{"n_layer": 8, "head_dim": 64, "d_mlp": 3072, "vocab_size": 16399, "norm": "rmsnorm", "attn_scale": 0.125, "bias": "none", "init_std_up": 0.046, "lr": 0.00175, "beta1": 0.95, "weight_decay": 0.082, "lr_head": 0.00568, "doc_mask": true, "steps": 10053}
Each number is 500 + 40 x the weight over its row's rms, rounded and kept within 0 to 999. Layers, rows and columns count from 0. Numbers have three digits each. The size before them is the row's rms in percent of the matrix's.

# gate: layer 5 MLP gate, 3072x768, rms 0.117, rows 675-709, columns 128-255
# up: layer 5 MLP up, 3072x768, rms 0.115, rows 675-709, columns 128-255
# down: layer 5 MLP down (transposed), 3072x768, rms 0.112, rows 675-709, columns 128-255
gate675 098:452517482572541464539527489464507428519457569451446536469482511493584478522469511580508529495528572520512484490557536519482401488533462546495512504515557492492544452435484549465537492539493532445477506515494527466506520521539509467502504444552521464534492521452464497570487527484530512537440559550474492489567502528547531567493414525508451540514467487449495476592499528446508495558460
up675 099:486477537512436542545511560413531423481553484550541473493488485513493503509525507531490467531492550485505519503524421462508481460616445489438497515538520479540551528477471565434528477479517555505499528451452418509399460451573541542477455534551476516518532527441485468503563521447563509520433605457514483599506500510471543510530473470427542535561473510531605544525550455507566487538455
down675 103:532570468462467487526445552510526568522521518532547511598520474587480483543568443550511538503540488512539487536525464448521498486420469474508501518494477522546553456481495439488504532502469444525543442480471484502536495489508426538456494585477478521570468481466426508544569471488574480510438497516450435536490514525551516443525529495539490433483518455483461529463480483469480525582546
gate676 094:428499427482504437572560533534545600473532458524513487547563478451443463478479464492536489518480507486481458475514500500457448563463409463513471505496525430520507500530502525555474548561539463500522532509495478471488438492428545461531441538521475520490462446498500467487474454534568496540470551522482541527490471518483473442556480567450509549558490436466448526498445520477457566443475
up676 095:534491458505454497497452473475524586540495455497488524518485553488504461504461374558461471435508529559390551540485428505477535532443505382523482446547509472486463474473496442479508516436506443501505458542501505489472526511454544422512540534548500506459544439519434504492517458511551507478501574467513480612498540483442445600508525473459444492556488515572476526561471502552584533568442
down676 094:512527510531512537581482509574506543467451532477502456517469472499498516515515476526480441408509547543412532541477522516538455499462511564460494512448519469500430543505495566522552500470460494490492481535511476462546429496475503486514514477430529442587567431482487514543475474521542512521463479424516478543492461536463452495519497496463535495543626461459564504504429427452457473471493
gate677 104:562584496467514517520492486446561521494500539537437418551479486448466475452487566524494456546499520541580560461531504470487444557515542520459465540491561461501517507586362498464533485521491497461464526482601486470374513503600448498504487500461462477552477537524467541470535477518460468477508508477546470504598467492490449460447468552571518486487475527506565486454440490576508584480549
up677 102:448567420470551508562546472485487554443501535556507473509517526475534531482529571498479474543442548518513451512502508504498431518544497484494541486492470534516500477540444481461515545543565498516543461457520529499490466461543504505537500475456456536559503483495455521482544555596529488521496503496545491477549448466435496481476477543470536413548466504483493471481610416572539534543492
down677 106:520523460523502539558518499461494530497581523525597513430424477455514475488514547407471516452465479459541509540447426459472459423571487466479545517569507534512524495527519520533453549541504492460489483501484541515537467535458534493448476515491490484493523565551503474533532507516527467483549473460568555683500461455449476508538523459427562563487524540557544428457545546527511489481456
gate678 110:445510504455531518483439511511499522474565517566524509532598522518506496471443450533494459440475565437496533477491454437532538479555497451471478552477525476437463463515475523514479482489557566505589527475483538462503473484522542470491523566507474493508538475477454495553517489495461454531522583501491530508492497499551502487479457463454443457547404507506515528583512477516501535554505
up678 113:518457496516496498521490516458530479482524508494522441416416515511567597469457511538527528494478582462438440490521478515533506500527505515542497510471551515467490517480483539482499514522511527496531453552439432473493535503462479454494532490573508515464513528449454385473512523479432495543510516538443543460482590469499447467496530480478444481558541482507540471516515544411471518528509
down678 110:531464490556537470467440469510542453556512508450520501440535419497560532527459502517484528523467513466455490593538483500521476491523424532475467480575512551457562519566465501461473474538476507427441473529408505519462508548514500485551491493537567497602541515533455557463506552467556459533465478521548481589504554496590532482447509446509479447571491568590507503499490499505430437493521
gate679 097:525495481474492448473468499473477438548475435453378514490567477484529522566561508486520442447480513510443537471526460502547499468512533492473499479550524503506542448469548524518498506522399492520573491513523497502500550448494537537573509544550571523527524481552540500444477441521549506501442553509483510458503463507485493483589533467531542543502471476506483511483513507539496442479438
up679 104:516548468482490457536469506582520532508480528549533471455535561648460523466492511473485579531440554448441471472546467477507466584543435589522460526482389532506448522461495522558488485516498501505491486536507519531494442467502507500479477497494429529506550512387545494549464505465511488501528480383485512450480552426498421483534497504503457510523425477436529540600412466483512482462545
down679 099:455568548452479530475516536545462496496492513420485541514506454479509461491512485555501472512498479466545547452486527507462461432538519503560458386494504518533505530477464457536482623533530541563566498470472459475476548516482535512488488535495558485495517521508544443488554506426518512498508519515530527584542497500524540500542486451472581537473520483484577499468525472537492469471470
gate680 103:403485492469483424493492504492501486525512453497522529508562507459512460554492482507496548517518515511540442461486428512454442479525470428449464449531540538511558540464440477521540417448496498484552500489527553493490525499572527493517516516541557606494548540426474569503527537512507501525499413533469483470448423508550494541517435467417531503507474577462459521453518515499481509438552
up680 100:484511462475516541440477542478442540482513577469506507427498496522485532479507436476599541465539539533531629507533485467504493498452487470530489543467557543534432578469482469553539486606502479482477495477544478532566435514542476488577485550524482469456430510570477471502490502454463471510486506524504490495449447506589483487520523477541520519447439573531535470506536530505456467501483
down680 096:441467515520500535514516551520509427463578563485501484475489512514516490543478494486485498503479513485522557472460530445504481500522534535493482494493528603441446543505460523515547409572511546485471611469476527513467473515532464503523481522576488509492466482453543496505515504500497472487465462478561530522544480485559497497455453466427511454514436527454509522522513484461460535488538
gate681 103:476499441473533458511539505503476435473540497525587516543473479427503523445524496514516499484612551476521594492440518472515534540574569441460508471522515436467486488512423525475542511592467484546520477546437452530493506525412477509509539470494516546539485477568497482476452444472510509568440543508535482393479484432551509507542480513561482517537466509449560389432498457506437524490500
up681 104:457500507480516466506526427496509515502486516494572498458517463414474531482431502597516494498451411526556469549469495500466516479531486375545464474555565462529449559486490501439518525522530442479509538475544581472491429535499522535470472488568498559502532506515494495462474514511445518509492501498463430570448547535562496498440502546504522494507507470425517492482475508470532524503460
down681 098:576437520468499558490476474505505484490542490549496505533433506467483489512469539489549459468487466544520449433486567570484454534442522497522445507557529506523429495526533474506500557514500511533500451428478495439463470469543546458513473508577487437584462491519514575497567477474462561545473538502534401525460446608473531514452525521505460458545500461531486459532562515510515468441480
gate682 092:452543511542535533452573371494516447462504540482499520517541500465483502499514515593571492603532540506507596468515497472503521557495429498438474480438526512516521531477454472492517533514459512449482594470518501501509499511519482514511506480502493517490472479458551509512498525532547526507486471563555479570516471528492489461498438428422515562564458537428527461556472432508543536523507
up682 098:492459494517470486499525483495448560565527543472478515479421544490592495549593552483451394519527534460560406508524500510571537503508500481527503482456506466527529495433512484502542449521510490538503554468507449553461482490492482464526533462477549433540481532475563457512543540467539456467526544564533454494487499459486532404479537505518518476532434451475492476536465505610547555422473
down682 100:534520512471478472368496502515542527510484481471446534442419449531529452496540550485530490504539575516521412584533497495582510496497479534462531493559523619535545531425459454516584538505456457498536527434464474493441515440471511567406468519508463495468539517502477530541545492572492461496444482450552509514484546475455451516462489505522538495523448465502500569499426437560589519431554
gate683 098:494500473465438502502520474439482493533492493469493532566470511509500458533555530513482593472494460451477521516465533571464526456544500454458475531532446505449481527523506499528546547479493474479505465492452475511412509473541444496527541471472438450503502486470524433507479528488512536473482516453520464501477469507474514516435528456493573485499517486605496392453495495511525548477441
up683 103:509493502463518470500484459559554501427646476555444555509536526532491449498512504395487432529459502468490526468530453469456498446456448461500499507486526497546461511513503526492556560480480484500492461500537471477535526451580527450551481520585566484609448443510469580540544479511453464516483468441455443478454589466574518501541503515451539563490494483451501523555524483520475507510557
down683 096:545490529410438493512475437564485494506484482496552533520561453468595524530434496584489491467559466554500534533549452451482515560496482490550495565555478466519499473530528515439510548478490527483492496505517458484518531517518497524523471511534503540534485469555458551542532541445427479557559502479494455474505509489478534503519469532552546460560473484485504489530476483517532509538499
gate684 096:497553532499463517483498498504535514456505539515598464509508513507435585567518467463581532499530493462493474453542441548488405586499509510370487468525468542475510383448468598540510529494477535545491470528529567511530466507528496509491502527481483480486544489481478565506620542507563570493478443460542478505447528446535499486561550476441443520468555506505519509499556424479522512513465
up684 092:530543452496498521452451551498464474411497510433558553513498489506530510499487532575459574557473514499520458537509458505460411475494471520556542504529481520507420534489560472495538430505400501459514482500512517554523404551549512545443448481490494495499522486487567439516519572522516527491496435517438536514472466477514493515612421427486507474445508463513495552499421495520546501509514
down684 096:532511523511566449497495517457450432407526528481506520505487490465503545543516519490505481542541499474477478575477506512525420421485490523512430454464495544488513502460483453505486418518484491478507468471491539499482467518550568458455536492527491457502534512521496541531511499458545474483518485480510539504471488527464511468478473468513512468469527501574504510444576486456470503453484
gate685 099:586524435481506524492464550548538439532541549499512505466508511565431493559488432509496520501464512482452550505518516507522559458449482491463480524487485452484529407544442520429559445498463500496483427538512498570501516492500539496481433508496551460415442530477418517485474480513481497512515425466529515496492496474539489543530547568539546508445570484464426466467487533526554505504546
up685 102:533449536496483503509464522475457454498433556487489486491544541494417532501508491579511553495513473540506466580464514541508591441483567504502506465458558476529491531467513507492458469464470550565503543489543468485566517482546435465495559466516390511524508491474495498456457443519448492471565530522552419479565505523523457522518519408505463529460452441448512537512534521483522515485472
down685 098:486471550512443516410482503506567484471509501615549474492491559549442514473589521502459500495407505509454574608480506494526498484561522444539477468504513474499495500519555485518510491523444475526562454479486521411529463476521590447472451548546508568555551483498480486567495569447534500540490458393461497465528586507469559508490560465581481453520446486545494492437542467530488528469540
gate686 100:599511553567479501533476501544501505471467468510513557529554483488531549524492523474501440512509421475424556518489478459483400570489492457468456576528560481506517480541451541481509513448539530503463483543492461478528466475486506533474477399512495544539528527488473518508502405490471516471529604533466446463436508476505498463467598511465545504527451503445471500377523510472454489501476
up686 095:531476521518423498485491546486541539527444443485477473557425529544575576528507492503454495523500545501487499567477500493485498389450508509519529466565464475503531490483527501486505466455510488486517526514511544464477489555462509420526466477426504522451450518447448510462461496489519550497471487483464501429529453584526533540481487414502525542517521446456486440513468374555530507569469
down686 099:530530503641503469485500500494562459452505509463482542509440528500456550559461490475516510520469453522474541506503478490455500518512510544476560562531496429513490449496515446508551524555506509493561445594519514497458458501479526548512558495530540420520484545494441496486501454366506468491483545524521515473475465575478569547459535464513525513515464474503456458443416492561477504520545
gate687 093:556542548487513558528446547467474518500451570518551409479598437473481489592573485458561443489456507510517551514536459459482466524474501460495449524494527535485480499508514438493470473444474519523550510491484450448455522492461476530571408463534479540469477439526497495531562506446469437424462483518560475484544455497522547538501493398477446467468414482500483473563521545535465507567472
up687 097:459541513584499469454526414506480510445456474512484526551527448498469472496500545527450478545496496495503488504545480537526460453515505417439489512529508424468531526519547515533503406468505535517501503546496547391466563488477547529426538536486512501508561544434395499462549492478479513524484579394567542543552565488497523456420520498474473558537466497465502462519500530584538479599518
down687 090:479568483570470493506473495510523509527500406499507506478506441448477456447477498469510458515412496410500500451513456449505546408454528518547479432543502479442508513574490493503472557474420569555524483526456547492478547470478572433459519513480510561501496487488478533505482561492449532570507472421488418500494542493527531582574546563482532470545455569494477501459466540501493518494527
gate688 108:504520547470451422523473541539449501501503567557506522554465553504470491571538452495500477521502475535487492494477419530484457479526462506544440557500546474486539513462434501518459459472485448607437463542474487542453604484491474498520476464523492494498403439493486441502468427519479483525382522448512520548560496470494525507541511509456500461505529564525495502461431506474482521540548
up688 111:474485458545483515456419496416521557434562527463480478458475494470585500449521450485529518512506500471544515531520467464495517455549552440420427518493531483465507520575484465486481502527472523544565543497487500539479489504509515496563476484439428439514506544428542511516470547488453498517530449553519568430482534538441507451460507526540482443550477516536489540489466525483543486513461
down688 107:472485503515509520526545468513579524405511542571422497483485525466478477480544513506503540487476488563503526516472523534493423493488559433477511460583511463462438484494466467432618500438372463492576486476473481544492528468460449461442524529498526477519424497492498580517511505401552511485494466453547460403544536451504495532534514512558522469490510474468432505511416527505506532504531
gate689 101:515477502452550523531522496432505462468563468574507543547414553410436511429484372434413444443523517523566527479515538556470476454448480472516484498529538464529477428579555502534547514537459499567495536534556528486476463508485539515515514595553540495448532468532484519555424491495568547485598527496539459541440519426338530550466493517497502481514460464463494461568464509543541544567494
up689 102:548540519502587492561387524529508473483519474530560514475506567479561511454561489473479483557494519468497438551489494534536552516535443511557510496576521474466516519487500602470513484514539490429485502420465536513514450553501481490462446488486547416523481501480509464478472494472480535527489481494473541584440434519517482474519523464523512531417513506449507518506487456498574494488491
down689 100:409479431492636509513392476475554542435412453446496506398420581441496515491538528451498488463505469441485465495507567475463498449500468472489574521477571516480512493438477418559526443464465469516417532520577470501491521524493504549536570495510574536550489466499463527536458491508479544506538499545468558572544494528447473536534526542511596437516475524493497528608521495484528484500480
gate690 099:531514555502425480420468525531590494485426507445504489508496559524531455411520511492506491538500568398477506448490437545521483527505407526477484471515477537524408488552508478486548476432499489572483518466494542541603496484509491548472467555520553504607499554481444491467482516517483463438462409512518496522494459429508470458544542516493565532463504562513584462477526476406505536498509
up690 094:476429599577447502483505525514576508508542488512536479486508450494487608425551500472447553424579447479515530537517513498449474479521472457456510515450497502472512549486515431490496463470510389515485502494517507457545475467464593488504472512550482463418467504535489473455529502495514463544560503489491482411564455555449456507427534448495490581512495477528491580509497554545504482459511
down690 099:443504486473544460556519411492496557522386517466511451518476457466522528564500464502512511460510446562488488450491558481441478441515483493472494538471558521457521521517428476512482478528523569450479531532530480456476478484445493468456441540480517529489522524510468536530441543487450488529512484506451462462502523512501462557464485520507443463559485469457485477477507497531478441505579
gate691 102:447578536572509465481548497519396525533494502458488495482500517486516552478461432472479480513505501528442444490492559450474446526522515547549545517533490530562423455524523529439541564507481436557469520529486552508495537561561446537481477488573505604518514524489511535506530479514486549495564439531497494495524469533497506494438468458529503501489591532463481472412465513525477515551477
up691 104:467487539504483456458460459597555539514522535477515507571490473433508527497486442543444575465482419500439468469388507498430520515522466528472583511493479488508421349483518424498529506522539506510443492508465441508471549439519529504505497563485476610475459500451428448446540498486509515470465479458521507490495539492519480507417550476481538595516592546459519501473528500477514502517592
down691 102:486540468493530476493471463511515542524495489541580489581470511528493509445552477480467463464465462491478482486489497517503497542443514499481552470626527462569449444555479538551481558518503486530503475506490425515486595499530480483482528521562479568478560526466446551528445579499540471505491517517466506495503451472509429506508554504538509565478535493515463518458556478513538504583531
gate692 099:577531536485495414523528489500486581481519514513493523562476562540472521488540579501507479504474596451467506482471504468543502483511537503466502468493449415480560544528505534491449471494435466521517473417465490459528453490491538498553504491493478540512606551491474497490472505622442473460493524462461474478547494467502435494528482510572484514613461519531416503486510496533422455469449
up692 100:484490494472489462499497425491491549565495538533518486470535487431519499455514455511474483458471519520552535505518516475516539501468472484509532509511520427511541446504504496525462473551472486543489426535435535588560505489481391516443564525499464456552429514524553479525480504548554559560480527477462483508491548458549490517551502461513512494586515511475463527536532518560542495556457
down692 104:478445473483487492498521541537535409540455497462558506529598395488540469501472507535530476473465494458518489525479451535497465560552498473502502427539457487519575415524423516502541481555445501529453500492457520522503526544480504555502509430554558554528509445417558436526484560530547504487536461449496466499500528418504496532537493535412405533478555561527481527542503423595587479538516
gate693 100:463445511471462509534525446493573535548523468539484481496526505507566514481489494457530524500506536570535513524485591487419574468502482510457531539496537458539452560495450536476513502461540460425506449474490494517551539487564524506540506489488435430436557449484511484485520529466434514546501601509524475545536447474486470512505527437504476500441561454464489544472488509509489489571488
up693 101:572480529537437514486585526546483507561437524559486529539499504489545525543429466461512447560501441513507477528499463512510501507529461478489508530445482548527586534526555580410508539484537538484436507442456567458416506480573473478511451518550550529503480519541516513501462566541441534498489538506524535542517481549527485471500556498500510409532521444429482547549449494554457496448498
down693 099:557480512476488547513584542526535330466476492530467503479463445491467505479501510468543462497435497548462420437535403491449533476431405520522533569468481507487501504560574541415499482437497529436503465460519518519481541463534498436504460451551511463503570498567533525531512525505461446497541507547471497515496452541532461438542479462494561445516486534492501455476472470559499533428523
gate694 100:464469447533514492499556595446489527539492475520512529551498525519462533528485509500520532491545479536446468499521587483457470501526524525498469499628511513519442504467470457501511485538510525511512532482418485528409507486511458482533542477540503482476553512476528490528447533495478437465480468491433495504514477494531499489515493545484468489523539538498490401504476540568533486455525
up694 097:575465496480508480542526450487493440469530466465513534519588515517491517511453469465541472473447501471469474503560476527556480437504533431549628467516459471507491552496539448485463556439527510468470494489481483457537458523448502528499457505535505491422537436467536583504545498566520550523437555517546496516602407504538500473472450481511479518402511500516540538538584479549540469485493
down694 102:444547504522469561438443528470544535540463564497470531474498468503511523491529514587522456536453478533520563526483541492476582538510427546517443435473517570451537554542545456472461528521493468503476446499519538418522517489534441509548507451514477518476502491488465512519526511503463553467527495540527485539539518505468522485513535576530495430520528543536477478471460555508561487595487
gate695 095:533519446420439509443455551422510514516549564476512567430503497482491519483537464488420548492519614463439444572578558481475535536514567501526511464570487485476508530497501450537488489450516462578499499476560509539545484463489449466484516514482453551473497450575500472482515379465521502572475491525454486542583489481559546508507469494532440482464460518578544523485470467489515487498507
up695 095:470511515532518501483432500515485512431515455480519539572482513482527523552501414488522446450524437523492512491529489493587448531510496476479511510456488463449594443465521523529480482510475545508469482521479483432483533503476510465487482442459575506487475493548535604497458535507492516502533517548497484539465509418503494613575482484535567418420512503526529448440494548464434516467498
down695 097:425542486510565468533484524409473496477505528518497421560484537558536443472521442504477467433538464492509484474561492508556403534518534523539513510443480446529559540554541586515487464451498537472466518491512505522549497532462585476391461484576511492502498501508507465528527506576504453558487534492528539491540538483523528573498513542539570454450447477401484516493542575469523517440450
gate696 109:473548612491594485471507545477536502484478553515436502446424542478466509500463398494497498465503512520527463536516418448463505534510493540515531472449581498468446481508524463462470504519436514496523474483443476521559447511460513520515515455479550448535468473565498539494484495559524538535536552524457446433577449486521481545444516518538477499496584433528490484483512510439514479459556
up696 104:437613456488465466478520511517558523455500523514559490455480543464476460572475473451504507571434470493456514541437524521465516523530499554498513502464517512508530516437384487491529481516504536528474470526476423521504499474475523518502534477524503516473427518516449539499518468558468476568472484488556540476560510467421524495512479524553459538472453468443522512494524541520534447460523
down696 102:557562515431508467508511469505457437529534552538518494558454545512550443457509549540497515525498530501519579469471501447487525520564443489485496439481567555428453491494501573494551535481455521474526493460444583498568466518561552502513518509470471522510451463480452481504468506532532573487506586514473425501466514561465486515455505501431520457519542547500518485498526508525491545547587
gate697 100:509513526461506489468517584537473467531480518522449441409452565513470541542562560496475424442505434476482487479502471478570461474586399533499553556536526469566480503551527554409549470570522519484519498555519521553465460536519492456468480523513513505528456493471467479466479512545538487559514536527487539506481530526495485514497488496568540398487452475463535515521504532523538530457499
up697 102:488480513522487524465465485470500525461447467431461522493538498482549484521495436536520549525465499496479481506495463464467503547474505510471490508555509523512462536452470398491466546532498514479516444464446547492455408481482462404564507503461545452512600507496474462443540484425466575576520493483469477498521466459511547518481456518558549465473464547507606442493469568488464507449456
down697 099:465526578490503552444496512499459521459557582417507552414544526515538492414496540500461432477440455533550474514454511519503484533461517477508532501476494519447500503468553493550467499446471508545563438500558446517503555461543501464471486517471470489489443488464564504453583565484541512527475488542402451438523514488480515607584427525493548442555495486479471402524509433501494511504473
gate698 093:428515546521514559462528481517509541565487550592544550490440437512511436439531525516481558482444514471518431507490456453465492489476539459508531453484492580552506551525507470562488454499501513468580571550454555490545454516534525598566401481513532515443477495505586456522494449514513536444545447559509475492403403496528527525495451472476503494545530520509514528547471558493475454513505
up698 088:505498457460424449514511569473429498416550526434458453495528518483534499468459472505501455471486475586425521496503522520480491500515439520490502528492461482472509510498470557474498532574498490494533505479462481464540485517572538439522535512494531438469550530441515535506538539495539503536516554475487513464491539564529468553494482400386550445431529505499527552498456539543456468470495
down698 093:474501503500527500493489483594559538490489498553525540528514426473528515470446473527592504537492492469536481480475531514509482580569485488506562424481472499510457481551434557541518510537502493460495530505479569463426499478561511534545558507461489506497431440539516501481470520486459498473479528505588493573456465512517456456483471478522459497526469495432471511482583527508482474473533
gate699 115:503475420441495438504508472431498559480517480470503507460516501486540437506483504467449494540501454491417554484500507569577522476543522525542530516485491534444520462580453499456477522533523484532578512459564522510434526515506546495487508476438489522466477546553450483459449499505435489484456523456537558404479528489500429555466510498491557485507390541482506475462514521505430574525499
up699 106:552508533531429522576531493479470517510397504524489523482519565478485607557514521487518492466498503437552451493501517504522452507487502464483470517529473487466480494552509501479506467500502496526587507502502558469528432500488564481505477529529483497470534535441528474514468500487555548488460449546418552529517474494488531552485559514505502505428504498521549507455513588482531487487527
down699 102:579519440542470496568460471499531457515464449545484531513479588507527510534514529494536505467471487536553428502454432537476548478395486351497514503539489525527502532510499499456464452518498537487562500461452518500509543481591533470532479489456480531497468500534488415516470572531594509538463466506508441497532511566493550471511535561533482564538488560439397497479502474483478539452553
gate700 097:485556518469472532520544522452370439463557513475508398551479509531464412560482528412443561478535484443441493444534420446472483556538426459531485554561515573495436447577453556488542575488533433559497577483526477534527559540482479493440485531438487528473485572545556559514474464490530571525502495503529428470455552564479498513546559387517535507503485547489509464506495490485515478512580
up700 095:481556546527461478452422479463486513480481486497522571463448497435479451464537462505547469506523493506500525456472543537564568482472519471498494495568579429503465480446479486575523504470485460488442471485483480506575484550495568546509485522511537469508534509498567507524508447541414423470533497499439472460508543553488484535490517481499466495520531462457493524545519471529497479447511
down700 094:441511473486551507513531513438473467486475445514552568495557514508527561538503536560567459507481579551409557556492497516494527426581499470476494556443494433483531525453515498516461470461540468506551446471527465450566465532455599504506462531473496475513502447542542538420452529535573506506424460504473515511514447463497472534469506584494519508552391530571442387554534419488460504487466
gate701 101:439512524537495482465462497553529472506510538500509488526620557477494527510445516543480458466575473560513491517540499489508558428468489525509443518487601514499478516452498493444582484438510506489498460547503429520483523479449509620522534516494522558541496496513457557519517532469536509515473479472483602515481377511439516586457527580469518500506494517537517498564495494455547434470466
up701 101:458536548503537514499511586519436516463473548462528467519487478432518536528490511483556482476484487528490485450498457480527465459546529446533561482500438539481511544517544480564513492474446491539488520537515515513521521536515484446536582435495497465499440488555522501477555515550493542524551473456510371503522535427532538576470470525466487426465458447488529519506551465479455436551528
down701 098:444478451419481476529429556496517478472454533488446478459493532524484477468491569478470489538425469507534410509537502542442492447477521506441476448516519520520571462535554471465495533544489539529414589443525419501465489509472495497486485489544531482452504513510513478457541533449464525493476494496508476453489497554492530469540497533546528447455525489506501605489539491532522449524580
gate702 098:593503508437470551481508504504382467537445443501518473498503461464462483496488510483510476539388512503456489522485525510453521505491549496505479508454522458445454470485525483431412462466530475467544474503484490487520524552599495496501573497526531497611502552519460432454486515516535534454479540543487547500471594461452486466507500499487529422501546436510437452411462553451467585495582
up702 100:475539487513587551507563493492490544516530543496523495522476533499484487476518473491544507556509480500549482547433455492488535489441452446456475548518520563526496453487563538540500445560463576464512476457460500445418450532474516557444444514479505483502536489443500532480535503527493445569550514482551474516541501499536524458549543547505493533537443466507407473516478573581458495482532
down702 095:446516466498560451492535468532504545440407485544468514595568522531585482472468466503521443544561476510516537442516568494532445494487456470514569539565484486556520443484474476468445504531470577514507495490491467474563433495499490485501445456420496512452522456491395542525489504458473513522533437490510504503465443444524584434499514519583497539491532585542483494423463475462548518478544
gate703 098:499510567510517463506495486504480538559517476509452434540539549545565477490627540477509496560481508533478516488437569455493470504546534475547502531517532491501426585526487538561499474468629472529520512550469523523508463419483558479487509504464471583432485517498569566426568516563503371478460551495508432464551492562498521485518528492509550495530422516479534500498489530513423402492490
up703 102:483606525452447519502527508503507477510510550564430496495577574426497518467462546501454509516543534483516533538529517483580494468480515454478530500499492474569493569436495465448520531510465507510515503513488488570463519461550502474549504454483502495512562516504473559464536518501461520548517472551528504513538480471482443411562520491457483449530492476373465515552497473561556450469492
down703 102:504586503469496435468514453515476491500520506518488545556529526419489514452446529583403498449541518518528446520471519474543496445563515503513541583472529540469554526483531518465547530480564473541486537469551483551444535490540496551404511566518461506487548474488528532441524519528481477475462507527490481427516541486424530455533558550441502488491548481485466587619557526557480449508508
gate704 106:446557489430491517546447548556472447545504521533449454512551491477527425520468472474445507493548527433464480515553452461503430573524451522520550501484512502492466442518364466498484523445509528478455430479520473566537524574548542485519531463513484529481445528492581474557493459482517529524397551471523433559519441549576487521519456465491516567526521574577535490459455459527485523434531
up704 112:500486570451489562456526503542453515504558466490409489461506509520516553497547502509482492450502410438484486525511500468465504450496559480476477470491490455457386499594488495486527472530478522559530554535476478471446500504520546477467542503517478438507516464457511499510534508542508529476500498558546531515492463548541489535462519503485539538471442499530524481556514558435524517486517
down704 101:531538516471497436506459456490535528505504552474473490485463519490465571579544479524448531490516506470491492474558498474490505509450526448495464464431484429480397511580509500512436542459594463388526491551478453506505569579487483529471614509486496460567524448467487488530513467547507491422500498498502508462449450478478599522533518509485501473510410438488497527465560527444484457440514
gate705 093:429507491574473527464494474529466549460490518544524474495471516473452471518461578468390544480493505502571576548557524556492484572518462482498609488456521443453562540528510458530477512491567559477510501469504534432464531455494484492478508471450488538483499527591584508485497477482463480559470539407445436530524485593525541564506473523510510494504537450508465501515475432478528524515494
up705 098:525450527480523486432570488436478464523508551465452491547474450577534435497499413513495434544473524516471481552488454443540471481475530520585460495523481512523513500514548610467488537420571500520521545483556487508479504486478516470523547515525470468527597584515486481480479465542473522483510555540516428489516492444428477423487508462513574504563510529501481484567518501428455482481468
down705 102:452456524514579509447566440508515508518481527515548552499515437504520478534509420509548488455569518507551473493559489444490526475465518541529493487486525466511437482493551510438507412473475505491570526519554406446515509512520547503578510483508502488457438496481487500519481496595465499469569461544487504527475519544446474497432491525509570441539463488520527465532481501423463458508559
gate706 104:495528546491456524480472547484465574480478487455472504476434509443489578492541588502517458515546471549486532496456487540528515515507510546433515518455453496468456462436530494499499513531449567452480470536470531544458494413573554489443456535461534515554539554478473501429441524493546479474450482485463464514462540541555475563595492499533488488429438472533533446446535505421465456549478
up706 103:478610537465447491446430523587518523514479504527493520504554525417486496467469501555473493487591511427493476494525509501446555452500557444553505425488467491502528449534544509473542558458522443483484519511470475488510565539508460512446503541533402516527530436447442513502431522405486488480463510587485500594558436484578442511557524446464551461532519482470516513464478540525400532531487
down706 102:480507513537542575558521498527556505502586515525486474491497485445466510506488491548460511479519518477541539484487491481501536478493527538486462519465410547436514575466532496448516543560469493467460568466553513498448575454548481570581525537443509535470516470495559506448532497519505527456456477485452499488576556498425431557513447486504483500442549537625461596515448504557552489449509
gate707 101:512548483452459475525480456466565524517518455445526541555520467484498489467431526563504454529585491534450489494508465476460539446562467471492503498494502551523508579512542476486512462507552550522445548470521496513522572484526596538490497555552476505477478428531557528501431537476446524493434515476534503567468477463511589472541495503470429511480447463426549512573522596549488456503602
up707 093:461466516481421451483511455556484505488454428493508430446536594448502477465476483569532418509531476472566439503501441514522478437475593564417553492520512492487465465527568535545527472452482594475520473531526544414440577523480549524485493513551551488523472486490555524513534518401419506523435480488497439539485519443518503477548478568458532482459496507502471499510506486457485456490541
down707 096:538512494491514453482543486603488529497497520440524527469520545494455532516501519458444524581482486508608510503493476430449564463452441498490519602490567593493537552553485488471489423471513576457538471494506474552494487503492516532527478521518500512458469506435513477540534488443477507539472428489579489579487447488526524510492487522389462501440516477479513542491466494461452506507574
gate708 087:491495536537467519465472503507522516386507499486524459428475573538506493471544514486520407536519512505494538469544430535555520521545523570589462485497515532516466532464506536477497542553420514514552519507452500448478519518521538542456526474577496473496598413500503438499551514411506484454527498553543556461444551510459439510515490494463513496495454502503459468516483459477537526539490
up708 084:482498548533517475498478476493529509480456567543501492585531527526503558475504554514497490532523474546477542541437479493491478460537559521561502515518536502500403497496452567514507563481555546500523446492500508523519484479436539440570521498418471533423482514465528495426568436505540520485426558548515457569491471552496555438597394511543547454545502517485478514435496520506514543488406
down708 089:481521480463546535476442450556510476552472523457544468470462503520480546498424549513484585489428440421474502560525494449462487472423418505535473540490506417544428551499487508506539492447539527486480473457502485399459506510394486506521494528491511499443467536540486496498557493444514462483457596533493512468484581544403495520443526558454533480545457462458454565517572504548583483416447
gate709 100:440552566514516485559485464453545512505480496510437492503530472499502525403532443475488426411537521511552527530488506483545424510442514547532494491487489496485397482475519500487543552603495475497496526486466501486549478575477500496447472625417434520547465454490506490493550558469502494539512434493581452503508520522514509516476426483581481466510450499480588444458518493488493436488498
up709 100:478464502481520519494570472396505498578526511468579472555560511462478413497493522596539475464500531545365505492487499485488542494484428433474499532556446487525506450497491510598494454485532473511490456486492471461521520529447498514457495505537548504522507545447478553534495482474519491506495473417428427474545510466498445528494500536468541516518480478509534516514487542499502476503486
down709 101:460515503605569537511513460468457497531513467512463494530431535461503447527467448511567512557508521551534484511533444472591497492576511517492426530498573533481494537512470549479441497474503484494463481490469509433495565481503497555514481490606553477450489503504508590549493493492478534595528511449513450354522548493467500483546483517510535523459511575505481535518447538511485542516430